Weights of a small transformer language model.
Size: 15 layers, 3 heads of 128.
Training: 325M tokens, 2730 steps.
Each number is 128 + 32 x the weight over its row's rms, rounded and kept within 0 to 255. Layers, rows and columns count from 0. Numbers have three digits each. The size before them is the row's rms in percent of the matrix's.

# layer 7 attention key, 384x384, rms 0.0231, rows 201-226, columns 0-127
081:165166127152161146086119103145124129154126152148106143141130151120180130141115126143159131125176123150095145121157134146144095084111137170124157108104125099156120143128082129149144161140123147150147150099138073110104151129140141111152139142158132148160114099158090147102154124090122168191171120055126104124113128143192195125137110186070127121159122172158084130145170123122079145083106
080:065130116104094133175133127124125174127156110129137173161122145140089102167127132144138132127085110165193177075160095115152230216118108098173133132139101143126169098091067107108117121124176143118150160168172179121156085115176034082136122104124147143087124149092133089114124136125102091131097160147087123138162125143072073118128103133209086156096128042136129089154129127144109120134144
077:152134124168167160116117134145080125139125162122138146078147152083104174147125132131181131132132138135118088100129081135150074095136159109076168158138123095151147094148159143105163135167094132161098134085090096077104123156139167113223133187158150135135145080139141158131112135119114176097154140061176151145143133099159130158137129109045132101128134195146126121143100174138132144131143
101:128056051080140139104114121115056140114097140141108082154123115123154137114176105151138127113123177154100097126208142144131119106119185130091134112108146113122034093164161118163090110115043135149152173082075116109061151148122185156172097118109147113139174106176128129108120146118076135118154104124208114115111167128148126102124126092183061153148135095108146131139120149152136137104139
082:131114134136090106150108135123128134156134137156135107149127104107084095112100115114085141159126139127126107161117141119130165201127119142140071144132129190134084131065109132115105107066091138143127091180171166130074178125115096156119112101121134101092107158103129122130094123170124115138071185146113138147155149132122124139116145135216096158063148058113164129083149156119151133208136
086:123135137125121184136140121130121042155104127122135147074104114160073102143128159146112109150199105113096132132099160126137174112149127106157161183062102139184095089141188130132171160147185147130150160173169157159164103154150082096135135133110118129063106167106169163057120103133085163131091138191041166164132131121062098128141117107146086139105141102113152122124147122131152099172135
098:074163135180089157126201102140117156118175134138144152100141134186100089150138127135158106151142114114158130118144079109144216176146137124183175113138111137094126144131126102073148163102137138114145111138101198153182104131123068120120168089116141101099108071081139095156112124150124095101091129161142114156143105135087092115132109049255105145128135054137125110115119110129166139106120
070:146117089120152090136130119091101129156140145130114129155125174131166146156105100135158141145165095101117116133127155122136057038131185145057171100161139103092078105179140115081162143156055131138110180068070111088068147139123189127147153157125167155145197103165124132160107147117137158129194110106164124161087113152120133163138132114064124121145131164113118111128141097075115121125119
077:158191109134148177130147090160118175116091155048137171118150154103153105182156147181166105122177132116112156168124118146162081118137131157113142153160077097135109090161069092086169129134138176136119145094111082132108154133183145123154162146177157147130158172155129140132142129104121161128152123067144124148167135122147169137094129147045092098133121167097179128103123167147101176139103
088:171105093115131087139091139132131069114147093120144156169120147091155107226121142133149147127120116114143122186135167124131041106115129166066120089143159110078101172094022114159107106133127115160134101131109131131056115108135144120123143165109125146179117172190089105132179134140136118116155094058134122109079120093213162105114101137092147193135128129139095139142103150103051154116112
080:140156191130132104121117086165160160139190150117122106101142094096049077137131173157085117103075132132119116135102135071140180158192112165166130130115127157204152127116141112146127131139175110090151096181135130197128091149182053111111147093114136092104084150099150111116126136144088077144072121147127112083151125151079143161179088120192130118067155081150140076094080170139146182152146
076:148140124124168137113112127136134130141121127152189156151113148109150115146104141145148153113130152094144112160150149138146101066113112156104173132110146122125099135184123113114138135138139124147174117086133095151093137106117208151150130145117112183220113131178106172135146126134141137114137097086152124123156154140133190187133132136040142131152142215081116138076155162121120139125137
084:145116086073140149155094157153149110143114126106115129165115147159152157140108183170151142138146139130138114140134131116142049057144130125067198113146104072149113084160103132133144101169113110108114113132115088139155122129076117144161140212138172165131149136222147115119112145102158144123129120038187158090139166135110160097134113098020117134155110172151117139119114115122112147135045
086:110131117138094146124138099078112146124116138122133095081140119201110113121111118114145137155146133128137130098113107112143206165121108109158093107135082146142145096122185104104111116080152113113137184158164178177149076138140074141092127136107131102099132110111142107126110112085150125160097162114087114102132075109079050063108122187173111094127111147140131145163104053106125088102098
111:087106137129089103127148135104115142112138127115114119108123104082136128137110135063111134150145141127152124145162131147159161165129111123121109132085137159124064089096063109107125134094118125133128137148138141114110181154097136103170116065079151104124106147069133135130079139129137128156155164127147140120128114132090106092153173108251105149091126000114135157149114152150129145109155
077:123152136111132126132150125105121096162130167130126126090129191124178132146141102115164102120193109103121105155130133134113089048133177109109159162145158114150106090194219134111152126131097124157127184067080111126123117152133159130129135136157181127145194049170120115107115086118139106074169123131135119116107127110121121156129138102101123094133114177076158091139128124133136127099089
100:129119138136100118135109102103159177167140114111125150074114137128119126155111102147128117135123133155102110127150088110155173207196126161147140147136143155092142107128142132088140116114166136125114135160125189179134109122154054149086137151171139135125146083104144058153113165147107091127089119133089112135184129128086018133140095093165064095124122131095125111132073135131129134106146
094:146081097125129112105094127148104097160177120170144127122153138051122148134146126092152118124140081131098119141107126102144109129172123110116131133153188120117143119109062110119154134104171154139119088127137068158068066131134128143157152146114196198192118132111101128111172165122123126144186108095122109126094118100174161110145137131107173072173151146116066151101084139137064120080111
075:134143137172096147110133154120110139115159077114126110074118128122119121105109116075065070188102131146110134110153155130108198202094096116181101135142150157139133147068126127149118154082127138126106155160151232105123120136104135133114106080122130131110101182082132107155133140161114124122116138218087097166107132144099064129159144121227107159126131043119134135128092183143169118133141
085:141181090148123151129184131120103122159144135102099116125163159112133142104144092117120141143174128132166112095125079136137069108145113121106140164142134144073121118174179085091139107107106165204036161124131111127095167114108155123208128147133164129140161112116151191150112153127130146156197125125152168143153090140134143131132143114089087112155104169141107157156147115111135133157156
074:081120129124116106137175158131137141086164120102125116130172125132127138106110139110092104107112106144150129120104113118111217182148116138162078124114132171141138132081065163123113121091124106081129165177148171121151140099063129121104127093127092084054109141099095112128096108135133169126076140162077125156126147150107073067134101146179097141084133000140135123125116123166129163159138
097:119142118113141160120132135122120178170113125132127091095136155153100129115149092146190142088146119072095120118181112115162114084151137079139151129122123091154133078238235141105168134135122130113141165099091093162118131129133138139126098124133175128119163065102201156087114120136115105122176134133122117151130120101086101178126149105125066106135155201094173128126110097125158122111127
070:097107155138149118141139144160130129108144125115135110134073064152101110116119143091059134182071118151119150144104131126130206128105111178212119120109158144129164190054115158167061129092192126139145107165142179124158080101161073108093126127117092140077082183100145119102155141155115104142069145179072112110098129140108103122147071143164150194080114033127148102147124134143126120145153
129:131110182134126111122099150151146112135183111147155148165108130118126155138121133137147128170096075114111117115058161110072106088139099091153134132128072148193149184120194109162169133169187108115150104112152097158127098120136116105068112171141084115155086135113126092108196099107124124129069104100111114113145120120113139161121129124028144097109168205165133102071110154109101123153141
105:127155118139093132114165118161109138177110147130115139158112112034138052116144122121105132062167189150105127137227127160136123138138148153151140146132166171050068101127107093122129129118109173164120089112137130087084143152115169128171147113097172172129150224133169231127158172140121119116153116129207123152150144134152130163160191129183139109116148115083144183149109135151150168163140
070:117134145133129148141152124145148089118172139110098110066145110138081134116155159122055131183080124129075165115137146125120208149134091139157118118117139179181173166074113153187053077123145134136139124205182151094156104145096087096121138124117123078091079169048148135129172122132129084153090120115063093123106106140086122108171128133159108106093103067119156116123170130111121176165179
# layer 7 attention query, 384x384, rms 0.0349, rows 202-226, columns 0-127
082:189091152140132185103165135127096122132118153137169092124096152214119120172096161111156056126181161118103179166097141111098110092068112168158115136087112153097174128098150163081165131160185090119094107128110161174187065123167146130102139097117130065106189129045129105119097139172120127086083135154090157173071133128077116134107090155153143129031094133055150134141152117094142152230107
081:099148134091117104147117123162139131139114115097081168146166122125169193117123127134177179160078140114194157119186181116133114111108116129082138098140106105133126150087089104155054144164051202113138165131177066089061148141061110121171111169117108139154092187165179170078142112105191121112162079095164120099186166103168135064130189123088084170224130151174098121069126127139072076104139
085:062156160144133138062093117096138231105115145121106111130169134126107132092107114157084137121109137185120184091137200173209117135155088070141131148146073147149104125125103161031187122080149089105100075121171079200176154127097081132125095109113161156142123110155119077142087135162168054147078153117124093156177120119099123177103134100125121112146146158102156171146174100093198094101156
088:174174151138150132073072133133130152130126152205165117114139167164060073089046136127124133120122102162076079114105124128125131144155110147177087122125132160147185128164105146186181149113158096119144191113096135177193107091062098087135130118161134161134138135100118088117130162110135113118102062145090124164112135150130125183170080136135146098059114152091152229065123107118156144188105
069:186142123117096140111081152117147178165140169153204153152109121094180142191122193178166090120113169111170099156094111119184142154106222134114131128163106191083198128138175133068155112123114097139095103086138115222144095082169121125114132134164146143167189096085071083145084120101175093125119101133135122159110021122187168152107103150109141123141130139107107116169100110121138208119129
082:202092157120116157135091110100110090172080186133156107119068148154121123164129177110138126096233153131110140159103143147096123123103149177151108162090118152125162118155163186071194130168158104177101111114098139134129111087167174153115119114136137114134228099068141141102123161151210129076139102111172222122102154101087153186144082131136175147082104153069183158150114136103126139170094
059:093166139145150123120068112158111146045133110124075121132120108140184215134156134126096115121124112160161133091176164141139099151139104135032118192135141136146065163107126139137100094164131156171102059145193127113112126111145164160170102165108155121159129085136167116157108100164138091143163129086154061086114128109154158141172131079100149144150120133123147120159159189175113162136139
063:137129176113111094164144061119149073139126154138135104181103127137136174123135163100149131125121128085173172195139153026069155115085151114095076146065076128077089165103125124130112154202110142116121141098140123124112104145069154148136154151114132121147109140111152145083129152102176121158156186129170124120066132108098123120163160112122090150135102121131079183070139131120102102135189
062:110086153089132112146125086104124125193114117122047114157143150131117159068170093119123183110118107112106125125129121067038137137154092122121133170167152106158084185113111106130116167083138175149105072119160138113127127110120109122140081112063120134093136112101148142109109105125085143163116208135108098063111072123127053119165132037134145134105194084157134117177131134142112076133136
069:181082089095106134123151101081133148147115100140142168123110143109141122117135128171190164124160147113089163082092088046112123137108133196150114102094079084146237085153136063084145121133172114182131106094061126153118101121146077107057126138128168143136141128124102139115165147083148188166119086130148145133114068173116142146114074175145164102123200145113137167135136116131075153134090
060:120113119084122102123116124064128122159132130129081104204109076066141190097193097134165170145140127130161112129165108065091101140148105156103096204157144052151137158098134074133128152103116211196043081161120128117068109148100132143117113144111104132155131143131119138114097153071163174196158171126150072122103108123120111115132139078105137110153190132188086113178073146113077103115137
078:157154140137129099178165114122134103109117097131079102176106080095156166101096150190154120144110144134156187113169103069107117126137138111126151091105143044091072147098124134117068130130166105141142066117165130145134103147144098138132127116093184098114075128144120125123210111107166135170114165131147144140113103155155119110134130091115122139176131104079098146170139169141072167111149
076:177113158149121142147161125174120149113108112155211105102130131132154139183108187101069052134123141106097135164051125145138140131073194116103138127061135182112130132134139197145131125124187108097103174073123150178154114111225158155136156127170207117128145093096151108095162104158063126086131121159079150174036124124112139155130082136139082149119059120140139116176139140125187125154129
100:138107185148123174097042135109131165111157179109133176080127148161044111159109156120111104138117118163059116124109133176175129155140132143166092147159139208161156149158122174125168106131190092114121106134114151166187075080146065089134140117147127146127121134072137095132093188138170126117105097130079148131138127141090127160154126126141178115050122127117171151084104124130130160175089
061:153157122149121088096105127118125152097125105114073123164157132107143225131132143178167097108130137119155081125165165128164104123074149117029138150161110161137138172159091148061131104187146136147085079089181094130104118090151120174177102189132131156214220066155156067172097112145134084137161084127155095139126161087171162151117137112101124149149147152142153113182138154100128153065142
081:198116137171129136140129137133113102142118159133158131152125153131177130136103156129170088113143138093114139141035107128095132136053188126115162122062122139147184135117129150197153084159168073154119113098115123213135046080104148119135142155179088066100186138099131152131149096099120135116118074168106193083039094176131138180153083125097135135146111132097153168093163124110116115165102
071:046094148102152111144134091151136164180150126065092151089159159124102155094177096162139134134090165104161076081164113171121114141119090091132176117140177105143151094097091131070093147114148185153161103166137164101110134118137126116121123144087092097138113148147140121125097071186106166119064122116097115085173165128048060089107140081144143140129200108158096088119134132150089130107109
068:129104142122071147110099148121127108135126180123187137117128140129105024148121113115121126141136155157084072099065154194139134146116155134191168114139143169129163092159127120092172130123096057149099106112131098140141156121130138117095170107166115105110181143127120135146078172141109126096069143124076208129151146139102114149144096152139153142098147154186172157115108093103139122122120
072:098170152155106162107122132155111084043169130117137166111151124116115118111076152094137088164073114148152137115169116156174139138126131091121105119122127178108124142108117213145080092164109141094124188131156144149130107119095143117112173136157103118134110134137169131147150134117164154056124080121132115143153224114105101117132162141128082177152040136169122148000125122155129165129133
081:171112129175127188111134138136128131108081130143175076070104129124110049116087133138126118118159142139102100161091119115136155134126140190232099142106114129116206123173143132106171137117168076146094089098098147187202099137145126116092127072150149074106180143094140120182116200159120120151092141155117176142045183161117166149160085155173178118038077101078170138145157124088149146193106
080:143174134155151101093112120104121163068086124114130118149130142105148182168115152141173086130141153097137107095144157161134071086023168156044190154095074160099141091141162125093129130184095092172102116087130105142112099146168164173128159143136150091199204085126130138137153101126164133087152093121166161182135093108123206149112108140038125120171145158118127160113148132140134137109139
066:187077113081150105131166148119122112231095117164133098138077130133109043134139111112153129107186153126079099158055094082104140135136097120199152084129119118143166140151199096148151137097135117122146105092093147134131142157126084150066116107106105070057148152078107141147130134090097115176096147185117180159090041138168150166138098177158169124068095102124138128177121093090134096127132
078:131134033045106102132139104116162115131106117156119130160137109097137138088136120146158168099123128122160073154128110074110134106139094147126122142128151067126154097110139052135117118119084150142144087123097103103077165139154137154130125133088166164134173149135068140078143176096111161133138158100145132102104069149127218114099116148118136105157227115134134141176091109107057093106166
077:153134125167110154049094104127124170163146158106108144127131158143090071107200097138133109130169088137116121112171143147149096223153165089208110134158091139137162135140126145030148094113129137122125096140124094183149087081100164107112127121087048142150106154109112121175091162100186146127064114098166114138171154132131077125145137045144156129086138123139154156100130115112130138181127
059:162110136110099149160124125166112122159120122111183117094097119108111062132121165103141160153093146133112097173118145072148152146133169142184122056108115118128166149133156103150151140114134119144158194115105132162135114130119112100118118123163125124083063175077089165102164164131118129145115105183101152131113113153162140124110115232121149151128085143132114110104130071115125101150125